Weights of a small transformer language model.
Size: 9 layers, 12 heads of 64, vocabulary 32000, 89.9M parameters.
Each number is 200 + 30 x the weight over its row's rms, rounded and kept within 0 to 999. Layers, rows and columns count from 0. The size before them is the row's rms in percent of the matrix's.

# layer 6 attention value, 768x768, rms 0.0611, rows 323-373, columns 192-255
101,203,219,155,185,170,250,227,230,150,168,190,171,176,217,123,215,184,185,157,155,253,200,185,231,203,203,214,157,259,221,187,215,193,187,197,206,173,176,169,209,214,235,198,190,249,209,159,166,215,187,210,244,146,206,180,187,204,166,129,198,241,195,210,199
098,169,213,194,192,224,205,239,157,195,215,155,212,216,185,227,182,181,180,186,205,252,192,242,144,166,198,148,208,149,181,195,228,180,121,212,198,234,184,138,162,188,229,173,110,190,190,264,228,188,264,204,167,198,171,116,207,222,208,194,206,189,152,171,235
104,184,162,236,221,226,177,253,226,217,223,191,268,186,179,189,230,221,223,158,216,179,173,222,215,157,219,222,189,146,180,174,244,216,191,204,252,183,260,155,155,220,194,148,165,109,150,230,220,177,186,163,222,160,197,179,204,238,136,183,253,171,200,234,213
100,202,252,269,180,159,164,191,166,190,217,183,162,216,194,219,178,174,233,223,167,174,246,201,195,252,211,176,241,187,159,232,216,247,206,208,211,261,251,225,217,201,183,195,187,214,170,214,253,228,224,244,180,167,204,162,206,167,224,173,191,209,171,204,171
104,211,224,193,201,240,219,208,207,217,185,181,244,247,199,181,201,199,156,160,206,180,228,172,227,170,218,143,150,187,198,216,223,188,235,180,190,243,210,210,154,147,154,216,194,211,220,234,227,202,227,149,188,147,169,246,201,241,218,223,149,208,237,186,175
100,238,225,212,212,194,128,232,201,195,237,233,192,174,203,198,168,231,178,189,166,189,170,178,232,179,174,211,241,177,209,212,232,191,169,215,178,211,216,168,213,255,164,189,144,259,194,233,222,152,179,172,223,220,203,263,187,181,214,203,222,229,221,164,155
102,183,128,201,217,202,144,196,210,223,190,192,147,224,226,193,229,164,294,253,204,197,233,164,208,201,213,185,228,170,235,179,224,219,207,205,233,230,232,252,212,164,213,158,196,214,209,205,269,180,166,231,191,136,207,218,223,213,204,168,283,242,192,225,194
101,170,197,198,239,202,136,172,231,215,201,199,215,214,194,226,221,152,184,148,199,188,251,182,188,252,182,180,262,243,200,174,238,199,205,182,186,149,238,175,228,172,166,268,193,190,193,215,209,174,225,223,229,154,215,228,193,208,230,246,214,210,222,166,212
102,202,199,162,219,170,216,233,228,190,269,223,219,171,209,203,225,234,169,206,214,253,200,175,198,207,205,169,247,200,180,180,241,183,231,145,196,151,225,227,229,179,256,156,166,165,213,223,181,217,245,201,102,242,181,247,151,205,233,160,181,168,210,262,128
097,203,142,158,167,219,161,209,174,205,185,213,176,190,212,214,268,154,229,182,192,206,190,226,133,195,219,209,251,239,245,171,196,173,149,136,183,192,199,164,182,273,227,243,164,167,196,177,173,164,206,171,209,207,207,237,214,268,236,200,152,178,155,226,187
097,222,240,179,227,191,232,122,222,215,219,176,157,191,212,155,222,188,295,181,191,192,171,215,165,206,150,206,222,203,225,179,250,203,150,220,128,209,229,171,166,214,232,222,203,219,211,217,176,184,226,183,174,154,198,220,171,108,227,205,166,242,209,217,216
101,171,174,176,182,208,179,223,204,236,210,177,199,185,188,233,242,176,160,171,259,182,183,161,189,186,180,172,188,211,201,159,168,197,205,199,243,230,200,225,216,233,218,204,207,183,127,180,240,199,201,188,265,202,245,207,156,216,207,171,228,182,220,184,183
099,229,249,167,236,167,176,197,176,242,254,235,196,145,243,223,137,194,190,125,173,201,246,239,253,236,190,167,195,185,207,168,181,214,187,167,227,189,209,271,171,131,180,161,182,226,169,201,147,159,174,212,167,261,209,238,195,234,243,192,166,208,282,190,181
100,199,182,159,235,231,184,131,158,207,187,190,175,188,127,195,217,133,190,188,228,181,208,139,209,173,246,184,257,201,228,222,139,201,160,175,185,214,181,160,179,168,170,215,192,196,171,191,228,217,245,184,194,276,206,220,184,184,228,252,216,153,190,162,189
101,194,202,225,180,173,214,134,237,192,155,184,242,179,233,170,188,233,221,227,181,252,206,202,220,182,159,179,174,166,205,190,153,206,152,223,145,224,246,196,218,219,181,288,182,228,215,193,168,179,228,186,182,249,202,177,232,201,125,267,230,208,234,247,255
103,189,217,226,209,207,229,192,200,239,149,176,188,218,146,221,218,165,156,197,149,205,213,189,195,176,212,217,210,154,194,236,211,214,144,171,246,204,279,200,199,236,188,194,220,221,171,214,159,286,252,165,223,235,198,215,203,145,260,268,222,180,164,172,205
100,240,226,235,171,240,174,170,207,209,257,233,197,201,242,202,167,214,174,196,196,130,207,219,190,144,213,210,172,247,195,165,216,172,223,142,193,284,152,185,216,162,221,186,154,262,186,166,262,262,199,245,187,173,246,179,153,207,196,202,232,145,168,216,181
099,191,202,201,216,234,225,192,261,232,175,207,186,154,206,186,169,248,140,135,217,188,214,179,190,193,199,228,196,185,207,189,201,189,203,286,204,193,218,156,215,161,212,214,209,175,216,237,239,221,231,213,227,211,170,208,207,221,238,227,205,217,223,208,200
101,139,217,206,174,159,209,173,195,166,192,175,183,197,187,227,257,208,171,189,226,223,242,122,232,240,209,207,202,191,211,155,180,236,148,197,242,197,267,166,211,216,229,207,178,145,209,163,207,205,215,249,215,206,194,251,223,210,215,241,242,163,240,194,171
098,181,186,189,202,217,186,180,201,190,145,224,207,197,224,234,195,201,204,191,199,253,194,221,218,234,264,177,179,192,160,159,175,177,194,231,191,198,230,227,189,256,189,137,121,264,248,174,243,168,168,209,184,233,244,187,168,220,213,244,221,254,183,211,241
101,223,166,225,121,171,141,190,173,179,227,203,203,206,214,195,181,200,162,193,248,195,201,160,215,210,197,160,179,176,231,237,182,241,214,155,167,179,190,229,208,204,220,198,241,237,179,159,218,199,251,180,211,210,253,201,176,185,208,199,158,165,213,253,131
104,174,204,200,192,184,141,245,181,188,202,230,218,241,165,203,197,168,230,244,200,183,236,193,207,166,230,205,223,158,230,188,199,191,212,234,222,177,187,185,225,208,205,202,188,176,186,205,145,213,186,136,219,217,212,178,266,185,185,195,204,177,202,236,182
100,176,207,195,129,209,190,269,203,242,146,182,231,179,210,249,223,202,225,152,235,202,189,200,182,213,192,183,184,228,213,179,220,187,184,211,195,199,162,192,219,222,175,216,202,184,175,212,205,218,208,205,171,243,221,194,194,202,234,229,153,154,182,184,206
101,227,167,210,162,249,207,241,175,161,182,202,159,201,153,183,168,193,183,127,242,218,224,213,175,202,237,196,161,177,183,205,175,181,233,222,233,166,233,202,192,204,198,204,214,219,244,209,166,242,155,189,233,193,185,192,190,182,203,192,150,241,152,202,238
103,209,200,201,228,181,229,207,171,186,226,163,242,258,206,169,263,203,244,164,146,177,210,164,216,226,254,201,204,218,174,188,229,237,211,267,214,194,182,226,180,160,233,201,191,229,255,194,209,231,170,241,199,206,146,172,222,202,264,167,236,239,198,129,193
103,236,198,158,169,235,202,210,223,205,207,199,183,192,251,147,182,137,233,130,139,187,168,195,135,180,160,207,189,195,224,185,221,223,192,231,217,185,193,155,184,172,167,160,188,183,221,190,194,184,214,211,139,159,189,235,165,229,144,194,217,164,212,204,211
102,225,216,225,225,179,186,234,208,223,204,230,165,248,169,164,224,176,187,160,170,164,166,185,207,196,180,166,203,156,181,251,218,210,212,153,206,172,201,220,245,190,206,142,224,193,207,230,185,176,198,154,177,199,188,220,229,210,197,242,197,215,171,188,193
101,209,197,223,232,190,201,189,191,189,163,218,159,218,233,207,245,292,232,160,151,165,202,184,182,208,230,181,142,195,170,233,200,189,200,181,178,235,173,215,235,164,234,178,215,216,239,192,161,184,217,178,201,221,173,159,152,250,206,186,211,227,152,218,188
102,212,200,256,209,190,204,174,221,189,198,156,214,226,243,228,216,170,190,154,209,174,215,204,214,232,161,216,236,170,208,179,215,186,191,196,207,152,190,173,199,245,185,163,211,196,219,251,240,215,154,222,192,188,190,243,200,180,163,216,149,224,186,200,224
102,183,134,213,199,168,159,181,209,230,202,234,125,221,186,196,188,232,190,201,202,199,162,178,206,220,188,181,200,225,172,237,199,193,201,196,214,184,220,175,195,191,207,176,190,274,174,180,204,220,238,229,236,194,184,183,265,179,201,161,229,181,218,205,224
104,178,134,159,212,192,183,232,190,212,212,209,163,191,222,245,209,248,225,259,143,217,143,184,178,186,178,135,209,169,190,171,140,206,174,147,116,214,157,188,214,163,219,200,155,191,201,202,210,200,206,210,182,230,174,198,197,167,224,218,208,168,283,221,223
103,178,225,209,230,126,180,249,177,204,202,164,181,191,206,197,223,182,188,271,173,193,177,158,266,185,179,256,192,107,219,155,206,220,202,219,225,204,156,208,114,181,199,216,190,189,225,202,188,219,174,155,202,200,176,278,174,180,135,168,216,228,156,200,178
098,222,210,218,169,177,198,198,169,200,220,200,174,197,143,173,216,179,176,210,159,260,194,207,183,180,236,164,231,214,213,184,182,165,200,219,192,132,229,212,168,227,203,258,169,158,143,180,201,262,188,168,127,205,176,198,236,229,136,209,238,159,235,167,182
101,147,191,232,190,216,205,216,195,144,204,150,209,193,126,179,214,278,191,240,204,153,231,239,188,189,223,231,175,188,160,199,182,193,214,171,186,212,180,190,202,140,157,183,199,219,209,162,238,203,211,263,170,164,190,248,212,175,210,234,191,155,249,250,201
096,203,273,196,236,200,138,221,202,233,155,158,189,198,251,292,197,183,186,266,240,191,194,237,220,214,237,209,175,192,159,183,140,169,220,293,208,198,194,258,190,214,190,204,231,195,186,190,240,209,202,203,247,143,176,167,247,221,180,150,196,198,157,184,201
100,187,248,233,199,204,222,272,200,175,238,204,213,190,222,195,253,209,227,185,201,222,188,203,219,197,172,184,174,190,278,280,196,216,191,184,175,197,238,187,173,217,205,178,200,169,153,165,164,186,189,177,265,159,201,298,189,222,229,173,198,231,228,213,210
100,149,179,192,210,180,223,190,188,153,211,188,196,151,228,227,167,205,167,229,205,128,235,173,164,230,262,202,245,191,170,219,212,199,173,151,257,222,226,201,236,127,204,197,233,253,163,220,141,161,222,170,223,215,185,218,211,206,206,169,199,215,213,191,158
101,206,202,232,194,152,165,207,241,202,186,159,198,150,268,248,193,187,208,236,198,193,198,170,211,200,201,145,241,183,174,186,233,172,190,134,187,231,242,241,209,225,211,185,237,224,186,227,171,197,198,183,195,204,140,189,311,181,204,165,220,190,231,166,229
105,269,231,182,210,168,153,188,181,251,147,179,184,185,205,250,242,220,173,197,186,217,192,186,185,205,229,179,181,160,155,207,158,202,206,164,199,207,221,152,172,221,198,214,156,221,213,253,183,162,245,195,217,178,214,219,211,207,204,209,197,232,199,161,192
097,183,201,196,200,145,188,171,199,156,112,170,201,216,131,215,203,145,216,148,163,206,194,240,219,231,233,210,187,193,161,191,215,239,195,223,208,209,156,197,194,240,192,87,225,193,219,197,252,210,162,179,240,219,221,256,223,179,239,213,199,184,222,181,203
100,204,205,254,198,198,232,251,188,168,187,171,184,232,212,138,185,236,243,234,205,206,164,245,205,198,269,183,159,147,203,284,233,138,212,206,208,189,227,204,209,183,171,173,218,184,160,195,184,187,190,223,229,197,191,205,262,174,222,220,210,236,180,159,203
097,194,215,226,165,197,184,229,176,173,194,176,209,243,221,204,210,195,162,234,202,197,208,224,174,205,190,187,198,218,242,144,205,145,145,226,215,273,211,217,210,196,225,155,207,215,217,189,182,184,208,211,233,215,211,236,191,213,201,181,168,184,180,231,208
098,272,174,220,245,213,202,183,189,217,173,210,210,197,203,178,222,197,192,200,210,228,240,184,280,191,152,170,252,239,182,213,232,214,199,182,161,188,200,176,208,247,160,255,133,171,174,191,193,263,216,199,221,262,176,208,185,224,193,106,146,184,173,209,223
102,208,190,128,244,218,220,192,195,203,266,227,225,149,141,199,179,217,251,195,167,216,197,201,232,176,138,201,174,204,143,232,161,238,207,208,215,171,210,186,239,170,191,253,231,162,247,186,253,175,225,233,203,183,215,195,191,188,245,220,161,231,181,194,228
097,199,216,203,189,141,176,216,183,251,190,250,227,181,234,242,248,198,231,243,224,142,190,260,176,245,189,180,181,180,163,125,148,221,210,245,257,190,191,189,241,206,168,216,214,160,214,224,177,176,203,189,216,231,142,221,182,152,219,163,185,219,170,222,201
104,253,134,180,228,124,206,203,217,209,204,174,203,266,198,150,160,239,186,179,201,229,207,207,148,207,201,199,232,187,196,164,205,161,247,165,260,205,229,158,228,204,239,191,168,227,204,178,146,187,213,206,204,188,161,216,199,188,220,164,222,248,239,256,183
102,173,181,216,255,223,180,194,199,195,175,233,186,195,223,174,190,192,224,180,233,182,205,224,286,235,205,156,211,187,170,206,232,193,255,176,237,226,253,246,174,154,212,163,187,189,139,217,208,208,221,192,204,198,223,204,251,176,166,241,216,154,140,206,200
097,196,228,171,196,234,161,234,179,195,226,228,200,241,252,222,208,205,148,212,214,194,101,209,187,199,233,180,175,176,183,202,227,211,211,225,199,218,201,158,215,184,133,246,187,183,180,203,236,252,227,170,168,139,134,190,161,190,181,175,215,207,192,168,184
100,200,208,184,217,187,187,153,161,231,211,206,235,231,218,170,224,226,229,219,214,183,185,206,227,231,259,183,181,232,232,167,163,209,200,255,150,187,172,189,233,185,196,220,158,177,185,158,158,184,212,241,199,189,163,207,234,188,203,179,218,219,180,204,164
100,245,193,230,197,194,168,230,231,202,180,217,198,212,145,165,219,153,199,207,206,198,227,200,207,180,197,222,204,215,185,236,223,172,243,145,217,167,233,162,205,215,221,192,194,194,234,169,205,265,176,224,237,212,233,190,214,181,218,198,196,180,200,183,169
099,187,225,244,174,148,189,169,224,160,251,214,159,208,239,160,206,201,195,226,153,151,178,153,210,168,170,224,255,219,215,221,184,229,201,180,187,250,210,227,194,205,214,160,207,179,220,208,242,160,183,200,245,168,167,207,167,183,227,218,197,173,175,152,181